Weights of a small GPT-style language model, trained from scratch on English Wikipedia.
Architecture: RMSNorm before each block, rotary positions, no biases in attention or MLP, untied embeddings.
Each number is 128 + 32 x the weight over the matrix's rms, rounded and kept within 0 to 255. Layers, rows and columns count from 0. Numbers have three digits each.

# layer 5 MLP up, 1280x320, rms 0.0348, rows 1183-1203, columns 160-319
097186089082063104106110150085072178109090107064138120155134147129091075138101099162110128136128244167148188131153074204177141140157111172135122129111096123112090136123095136154166143135134114135147169135141158107065087174109096107088127154087122120132114144143127117173139109129148140113118079062153154133200070138123117083140149130087087116117106051108132119114121086149159082126068140145121132108115135091168122134089150082161132092161146097161150153129105094157126147106129163
055146140160052154102093143159108101194170124120128128150109142157164068111161087161204102111157120178097087125088111164110172119122099098162112164096124128093106125156081157111087128072102104099178174176099125136121135143201084101185126107131108158107105127118127149182148033181090098116119143061133125139131105044141133137059133148144087120132114137185106135104179051149158086135103077110195106192120220124147111142153147112130132166067171056109150076168158145100112131113116121
124135083094087158136117126130074142110135091123131062114117071189091145114084155212148150077120241123143147125137074120125129196129081132156119110149144107107074203179091086093084083134120096095112130172140113130111137127085114191155092145138132079099118112137066109133145080103109157143178068125124146119172131139121158062105087111177163152134132037150165092133157130181123126057077090153195135091156138126111118117096134108126129114105121065140148136110142079139112139118100126
097113138106126135098151082115107122191132154135110125174103139191146077150165082097114158103136181114087083178073092215178090118115126114141109095151154198137194114155131113115103113144084170155133126140152137121055143088168078122116147114092154159083089161113092114101146116183117130109116170098134133118172130140093133152148056124088067145114118106185104104107123123140213137132140127117116143118120138162132111153155132080136135156097158154164141172083170132085118161105085135
118146130166127133127105101135085146132104128136153173146101077102055108088195150106113075112144184132139127080150096150149132184084126155125128236140149164119071113150128177106129105109162186130101141168106123135164152155123110135071116122161167060102090154126122142163095133089128106132076164107176121113108085121124113088128060094104153142087128113106118090125141115089131128126157051104183064100160142147099103157091154151074184148106194120164162138073149083136091136069088161
123133134117117139119128104131090145131082112089113162109132100137136111134115113163140131098112121101093138083099116127183138176088104163202143092135126125115111128157083056119109126136125113141176147122123114153050147118179157089118074170126147093156147234117145083150178157120058110183089130074145188142157161082139144114089076128122150174090191124131140191120137180116122138128167128104139150162110145202121147138124145125150118121137175117179084156119174117126129196116188134
074119067100073121145148149110101131121123124083135113191071111118156124109125124130081124184109119205092134145107108119119149144153075132121109170125255075080085118098121164141129094125089187087156075109147106162116116182131021119118169172113170182116131149143064201173160070101106151135132089086178132157170101103124128142099182093159091126115082122197145111111119157159123154110113154109202122097162169106099125152110124102161161163120096126116129079166147176114077142080142149
091127058148123206097145133200112127172100117150109113146143135205205101099118136159126152085103129187146148153154097164133136152103120162111146074144200120115159101103108151094132139094074158151177140108133161101151136129161073116157163086148136162070061139106168111212136123109190184119038103051094158118139152144105105083152113154088132121091151094104105143146144075127127019092067083105116162125135216121171132164147105089125143100107097117112087108134140102099108150076122132
134163124143132125165152111168106148106109089156078137184123131088139102126098078189155133055125169144133136158069086174113124191133105157097173162136158105160093129130115122137097092082151092144195192096103143185090133119128123070114163122112077141143124180091150198125130127095186144116106148140104153101093096130125138143153183127076154130126081076171122066143130133081162136098153151136167117126117150156089113089146131129092157106106135163162141142136136138132113145115146115
103111086119113105144103101130102133128095141098128136139128135141118098105144148143098214118157179173135110029158144088156135128129111166095132196127157132136145168121096115114133118098126150097126133121149108203143118181189135133150151081096213150081113198110099174107121130171128110133166138129154109104155129176099069114169158143117117143102129088159132161127133073146113105095091101118165115132100125129132153132144069186076143094082158093104080167082164166130162163098186128
085139115141106120126145120070085149123088064157128104178070111122107097110126051191130149083110227161074111099102096142075160177088181163160149121120187063088114129168119120057123110121119118048176152120110102192158167105195120163153122156099120182104117123124119128137152189125091164151041147115110180133126129068113153100136133153100107142134101171111122155135170134179184138140062111104105146121105145189145141199126098128137134146058136147146226158110117099139130187127068132
087154098160142164107124163105144115176092109132122145089090031158208027137106131170141140119099169121095084100102016186046120151112160117130128068145103111130144168131128098126120151100105179100153149157118115159123134126155092145132106117118110093102082171126131161163209138146136094138150133081142146065136101132084114122114139098127122095099130094133182100123115128154094130118093138119169121164092146164089107120065053133149122145162092153202127187085148153087121119124099182
102191114198094131108113101132138179139131110093102159120152131141116107117118107145181163093200122092145107106166136131148116113107141153138155100096113225143111149092107143094138152114154092111115081142099127131111147120183180099166123161121132069156084144156073107112102078143108097196127167158145117116105068160126096144114150139111073151126089114152134104168166092148086179139123136141174098153101215070068144096159085190067126145171135065175132120125161170135087106078071149
118146127097122166112163132129096140117191059133149105149133120128154136121118129127115167142092091112105170077148113141115130110062137109093142096160121126135110115096052142131132129120138158083111148107117153129133083158128144082136148098140149092114111116167080180137145100072116195159125149115124110129133115097167164120075107149126112134114112119165140137176179167178075101095094109186078146137170123130142165189113146127139152169113143165091173166160076086103105177119161171
092100073120119122057137105160175174136123092098141091109110115141107097157164086178089049164129095121125122132136142128138134116054123181119150185128133136133164123130134132113137124159153131120108109140106155162077131155140082080109126116124145149137111140069181131188149078149164109135071111108126082193140118123121099148148138116128094151115107105152155111162147134131159089075073077059129108134096143102107101144165058131160129141128153125215158122173132143049088125022163214
102121072160143103076127129102141161109065090126111153111115130127148115171169068137150129154158181172132164098170082137147116162151139142128130108077134204137164192110104089124117116144126107122102131109126159089139137169123079157094126095116097124110066155148121120124114120173138096140066114144153140158100096083115082145136089113114083132113146141190215150091177117166132128068147079149176115160093181124105125156156130159101174162123107117083104110149159094145062107118119095
130088164142093117167151114076091145157129035149135179115087158140185078113142099166103171123132149147092119096070144142111130155082122158123126122123129154080145175088110120081143115140100113091109166081109119089098081137150124122078143091123151119170121132126119179156111173121144146123088153125109124192109122181143124139134108128096088132109137136137145114129135112140166149091047159121175156136134111175136150106121108129112165119131179109154109124133147088114101193136132173
100124091162169158057150117162080164150129178110111114112140127222109078134128107173190152151136117125130125148108109144091143218126120122102169132138186097112160171122148151109141122116087202084177143119102142137135149187174108154163082146100136084153124204129132126163167089124096133159137163096124168088097085083135109164143155202129160128122107121132119136049184134131113075111092126158179142112129155202139142189125103118110129121104112110132089167123150151097145173125186116
129140122150146106115126152103136137144139156112157149144150186146145094160161101135133120090124118112140122176117119128147206138130132108173133122147130167153111130161080135144138119063122137109080146154141145103102076161137155116108127132080154159136048132130110139126144151102160160121116142074128098120096111149154132101126076162082088123096143066145114142107110154128172107169058130142129103115130133161117148135099118172156178169122126063077116168115138158143105125098139187
135142106144110180129123127131161180095149131137092123161089215187129135160140157128103144136091096111147116120105089155139130116110133129143129157117182151124190172123114180121144096098084152096166104136115135198164110150121157122097128058095104173151115131134112156155100143104181123138129161141132131053137122184118132112138136160110051141119097126174123141106142136084144126150144105152135132135098211089139124152136145214124147081094125070124069114173109123142142139143128085
072156149088085121145182134167130128073161131137097150112122150139200156135091121162130152137194140141113081151169144136221124183081075116100178128100146139121127126092156190080080104112058137154153159134089218143141121164179068131119160080106114088074106104149110161118138103159107045083113174099119137118187098100104079104121094153139078192113111129185169122150255129159202104168123155130134089119099178170112177185156106127063176183153166107130096126082057129124084145127130154
# layer 5 MLP down (transposed), 1280x320, rms 0.0385, rows 1183-1202, columns 160-319
163102125184157127093128077159083096089116191117082163152149050111159136125131121161109093079119047119110088139074097053177125137173135122127143127134124093115190120112201161121184113097140120131108157163156061089149080091114062129086094170194105174172123087148201147100194179192121168158071133140117099151079108177147163073134175166109061132158154131102094138145120120130166146070187163130087068135208185124166135075115153127165145109064176107193120079198154133132086126129092114
102115182167165023166132110000140184083126050103078115136100111114089191135109099168130126142086095126125079125155126120123096179125112131103133150076177147123091092160143083141149172123084116151192163155124122189144119179155125074181145165143125164048164138068162177158186120121135088118158023109172089039152185181176149084064171146149115109163072129128108168080074108158129107098126165228196114141095142123122142128139175141126155243098144088207171106244172106109084093119084101
160202117176145127116130162117133131133115087188134098181106156162172092153129201120101093097137133107088112116136107114090129194103134160198077233152112150065123186126153185121089142172128084132183108197130122149163131120102133117155186101197126121134082130105107137125151142185107133128141048107166111152152122143126128090149131160144105154133194155139127143091141097078106145069097073149086110155109161138172059187142093125157140103102077075183115116134132116158124141165133113
141159113100137173139088200113048119126151139134146095129150098132124166164154180113156107177114153110144054090176096169144118192151080092037134059190116187149150136171146167081158121145090174127089092156092207116116166119135105120175182171123168195137116174061101114144126101116100146150142131123115120138172087150079067109106096195081117177126042065125134148106171150116236139100156106170152053119083154162106085107139179133116173140090110104188219106091094126124094145122130126
153106103180190182120099142137156086159165137147117114136109094113167192100180161154168070056171119106146175111159111107108100116136194165151135116150150139112091189072152148172144124117139174082150139133137129128153146095167043129138119093096183198141086152116108167167091094071177056150106119121056074165157082155127103095189176112150137109053154150180116185162082176047134138121118114105146110082178156090120138109161118136119202165139120123069144099104089182123004108116118136
101161151167099147122017155079117116113131130139127132127060161138147181163164122156151164114136053120146087121107147116140125082074134170090125192121126123147117163091155171142131142152115114147136093110137168084229096120079122167131118115147161149124152135106155149098093116149102164085111161109159118137117146113129140080129108107173116092153115162138126112134143100098074080147123127143133120133094110118117103101091106111119173103121066148122160134139136118142115096111149139
206112198169179130122146074160096133088122116226154107100189133158069154112203104092056134173072071097147163130089156134051058033130162181070156010155099165129140121115090130178112135088108109175082182120145098100147197119105172118107131115144121101140140151144128120090121130176131172201147114106107163122095180135129164172115119179137130095119067130127113140107126159154141186196077112178141122168151110140204103150115118069146174143143128128125081086160170174124130159104096163
074139134151146180048151110150066168140076147180058147105063036139165165122170094078123136168090119126131105084154154140163142140128148135112138123100188113133095141070062126170109089131154098155190075060127221112157159160156111142101192097123053129159082028147178169123114120143165161166111122141123238085146091071090113106206149094122137119134253106165213122114171137065105063151204157137201137074143171103059109194102099041168191163127142078126120101105117136126096113168050127
106131169120156060114128151123130095089114097085112172108134132092109133156122086096098100081144128086157150205118073130046063120143171112154082098115139055121158144111098119116176111153093140099167188111114125119133152117125102110175162154143118119090102144168180182086083121125138127036066168172118105123101198161094108078119156096135147132197129154161121133118137050125127165111122130134068131143110133125169122154045111161103154118129097140173106074153093124089145075142091138
084156150134154151112099141089123212141097081142090179100113064085173141191116140153146159076057104103090132123125135136118154166162133102193141154104113102133205111138121145141128116147127110118095087154145101171128079107166091148155118140139094133171118111157130147132089190101121108102138116127136143141155117103141091114170168116151051167071154176165136117109182113123097144079177115078142201132145142152121194097135216095196188136170090105109167209098149117083105092190147105
101121160104080114115118158156098154122108141115154137129118131105173159088102149110116092172150095168167168151146125147104116039211099134121080145128122156083099123104030164168109168119141197133114168133116096116112161117129116148160113052123126168012179094180114166126124122124089144138041115105182122047078218055081137145127179147095174131138162218110101130101154160141155155095121130195159141171130105110121136110141101134142079161140150053139172107147112134103196143211143160
141168149098151123115098147145107078125129098115090153124121157112131200155112141098158072092138120139070112156134141111137100144111109077141129151126046117104135142111111081220120096138152051112084061076136121080188134118137133122138165162102123118081118111107178102130063170075119079163148154167131115145139077161068130121112185143155171145120178147116154106117168181144151115152131109106135141134137126133127086145146135126145149057103226077098157107147080118127176184148141122
123145159129095027103114157088156144119139161146141114124141145122107117157150171124084088152139188179126150133138100118164200115106153145187126143089138050129115148131113144117150114135125102153131133125136154091159186150127151195122132059129116179153156119155161104163128120130130161118120130140109129155144188126123152169132106136140171072184168157098126071097070156132118100135127130106110122164115072155165132150089124149133059101118096179102133094136131108129170085154135117
117154144132159138157127126103171148137159121133096114134115147109116089168115123187112134168095123163168095145139145141139148152142132138104127079144142148152156111124115120132079194125171121152132116127181185129119084104141169146100147156147162166141161117178133131099122156152147123126169186127089125168121141065150154147104131099151113113121114157125135191142133134136104179155124185113110103169107105161127178104151167099119108078126085098100115096162093140116141110216109136
108169139095186146098131093166117150164110129164151141173124098141118131111154095133132178158174134169137159111119132214064137087125150116106114160143109155137158125107131111101063095080130146121160124202097111130143112156183072132184066105127125178118123093127104148097109112187129119138141117124108096139118094109129118113156170104109159099100123099121144072139150040160165084057096154062089101123188151133143118197126099114100167151197130124122135100173083084112097119134121166
157139129099168064104125185161150108167150134100140100126123113085099147137128141156120147080131140128140142174066117144138178169124165099117146156135105032084146137135126094066141159043087134141158128166127166143138146118108211152142143147131103144138167017162119109110148099143145110129183116068077109154086157182113119139192157158108166161097133144122100100121113070145111115154097058151098168058108123158108116163101134106132135130076103132101103142135058120102086130129124150
168207140143098090138111162117151081091112130127123072129123128126130075069130147121130107131143116119121129164153160088173101120170139180136092072124105079160093153108108128136106159095113136127106140155115095139053065093166148125145156143142152146153142120152088067124133141144080105078100132137141169113146146142105151118123095156115126155115112164087105135156135075106136127113059131133084141059140092138090083136104158134139129081102141110130115112135110186137167129113107129
091108113162181092105096124177075083144188155061136147154119109094146175117094158098151102077114127058081135125169172114129135080129111141101132201121105138071110158128101147127108156096135208148120125125209100181099130133103070170081137145127171142127128101099093084149192140088134149122154047165190111037176107133195105179155158136161114135112174108149121144138107106102118032047255112146123173086128156103144150111107084155148156131147095080164142099159090128133074134123159125
146152159117092218084125074147120149136115133146179141170141133114130173148124112171133111131154134082118105141145085151161067097088177141140138158129220106129144073121160134119138145166068098180164078164102134126182107084077098090184076121148180134146188141151149178156136106157117142128103153086156146182118157095124106179105121119161155080125096185115130097137163147107195164102130148153124074148097093079131142150136082162134120105076113143135156134192141157137132101175095136
149132117134148150104099153122042147079125178106111184156128127123113179076137112138153120166146172132136143137139139107137176102156154138109110140144123159089180176114100142154119102156139167115108157170182156099064135142162138145131090197091086127110099094072123068092157147071105139094087094143126152128110125108141143150098162139156145118124174134132214075143150082125118130144158149162111130171174161148167120135083115162129160113178101153170068202084117097105110214143189173